config.yaml
head_dim: 32
rope_base: 545000.0
bias: "all"
init_std_qkv: 0.0778
lr: 0.00542
lr_mult_up: 0.826
lr_head: 0.00864
grad_clip: 0.5
seq_len: 1024
dataset: "wikipedia_en"
Each number is 128 + 32 x the weight over its row's rms, rounded and kept within 0 to 255. Layers, rows and columns count from 0. Numbers have three digits each. The size before them is the row's rms in percent of the matrix's.

# layer 6 attention output, 64x64, rms 0.252, rows 0-63, columns 32-63
100:089152132145118165175103146112119161085169167174057187120167169095151123083174079128130136118140
106:136144101110075144149091128087174083119111101089120088108140098159140153130083133106175113101171
111:119106101163182099158121143101139116166160081165107144103032163095076134071101126140157122131158
110:138124116214138071136153119104119168075107087127126144159163192191091192158149141103101132089170
106:125145133159160130114116133107150149091056121177159134027126156128161140079152090133112079121109
105:106179176139145110123125112110106091108173088177131054186113159109163151069161116138142117151129
105:092179117149057135145120160102092138157148164182140090095096115157129172100100113111129151190114
098:103145125098137100089094155114102110104089157185134094150090123117065156176104076120118108136083
103:103140160125194151068147128120102132156182133136107100108059067169137160141138131089111158113106
102:091092082148118162134151123139141117130102126125072170141071136114156138152160089071127159130099
096:073080154128146142108119165118078136110172127189127111133140172115151147145172152140171155187147
105:137117135127187166104107101123125157164154109194119193105176179114105156136147109124156064149077
098:132100104056086138128156098152106144112115039117153078114145107141113061063148141194163104102111
098:137084158130082080158107157095153104094139150099102093151160153113131193058109155128174107144136
087:132115150129105162086150085156088164085113122139160180143142118090166190113126087115152138131168
085:147139180192098086119119121184134133177168130116058131141092146166193080116104167094105111132133
104:094126165114141128171091090122122074170122048102134143151166150144125138160137129079168091101119
101:164146127130134132095129156114134129144131139166115148098144099112118097033150159073080055167114
094:146203131154140155133174138128178103170123167139100066150110125170185113112184124126133050096041
109:152177058131107159140080152116148096098104117144186156157123131122111100148127185098135147101090
104:101170110082112059144147091147168127101137187109112103152104119140104128143167140090124097125067
088:092099173084101099093095165149195144115113103168134109158110171122157144108091165189141095104163
094:105079057151159144091144133080105092110132110138097132158131120150169139101141133137164134114151
101:116089115127130172132071104126172184167121096122129084150158106080162126205130083185093150159137
090:129136164121141114191127160186144097111083123173127166165136066154144134182093105106139164111129
082:114103140155180126167100156107114114143063169186147124129136070167109127100126188119126112177097
102:111159107150124117141055133145105128112094129091089163118108089121144142161204106191151162152201
102:118094149133085130088123162167133140117130101037123052159125171131073122129114130153170172122124
101:152094105088122158163100095047087107139120139106115124103111153153115173103129110123116163147104
108:090160093102149115055140104092131167072142112152105122148102114169149104136132088078173152177102
092:120125116126108092146084138136132089116142105103118098063177125120114114157089135127126091138109
088:149120144140185128102116098106137129142157081123167129131175138130168098122097146099145041139178
090:175089056117126100125144178128176191139147114115107139088083123122187095140099137110108138212152
102:094148159126125157123078083132096189092090135132210134058081133115100165133111139124124128143114
091:114110139132135090140192110103111100092078126154149093075142087106124106125127146140133125126098
098:175071185098087156125160188115059119197189135109128125094094115168099114203114119130122104114132
081:094155142105093136134130145122137151110087116076120128152059136117098099174193139126114090167140
090:120144141244135116095161124135088174119122127132120127169129137072160123096081181117149126145101
077:169093113105132152188080102127175135108185136146116133130097095113122081088137158123155125151132
110:175108083170094176150104119171173139076114167137142131207120126211130151153118112166127134110132
101:137103125082095145114048161141140178151100134197126134148111134127127144135150135073165067090138
117:100120119166170154175105077202124113047130132124110102142135124134085150157137131091093106157133
111:146103132091111139126155110213139129155163101169108145090171131182111158109140114093120171136206
085:090103114180119069114167148109125146126158151118103171149146175077139140078125146122142096098077
082:136145118078168153119093120099118101133123154124081117117207165105153168172086202185132182119172
076:137163103096116144138121186085076086089105128149130143155108096151132139143089111046131098112074
105:081076082123081106109123102149095118112114145137110151160135135162164085099105136119063148148177
110:168124132108148085151110122135115141076175158122172135112063116167133112143146151133140145131137
104:181099142128166095140134205113092060102159137105204126111137103102122123128120086155122127186156
101:124131134145136103129131175118119150156074084147112125134157086149124153095112151135057173084111
090:165177172091172142137097129112145115092114161081153158110176214091109122138127131157094133078189
124:132106123139122135122136163120180101109150143127180125102161115096163149141198124097148169080108
125:124132179162127141135124148076112175142124120142111111140125123126078103135150165142128127170123
100:073107135110101168176236113113169142089102130145144166157132087147109080159148116107072084176136
103:109137134106116053137167108133117115138117176114160122148106089200135127091123109176200093108150
121:194142124078076095148161105153168106157056056149096142144112131101125154170179198109122132188147
106:075132096091136160116152180117104142109196131094135204187150128140143135090117177163139089124131
094:083132192142051140085155072145178077139125160125128148138143192139132088135165193157164125118144
108:153147122110139157181129170196073137112106131142162075112113126132088125190124145129106110111118
105:149164096098149156114168144117107147154123155140123093124168113102085078153092145099145085090193
106:126145125128144152200089114103143157108103104099159074179138178134189087130149122060180150103132
100:102188118161172144104159173175072102122121065056116121136133157156123131095146116113125081160119
080:149109160149070133082118125103139098118091133194087106118152115132171078126173095157128084097126
097:126096111164119196115198095122102115140072135078131103071103117106125162173110169174158123134113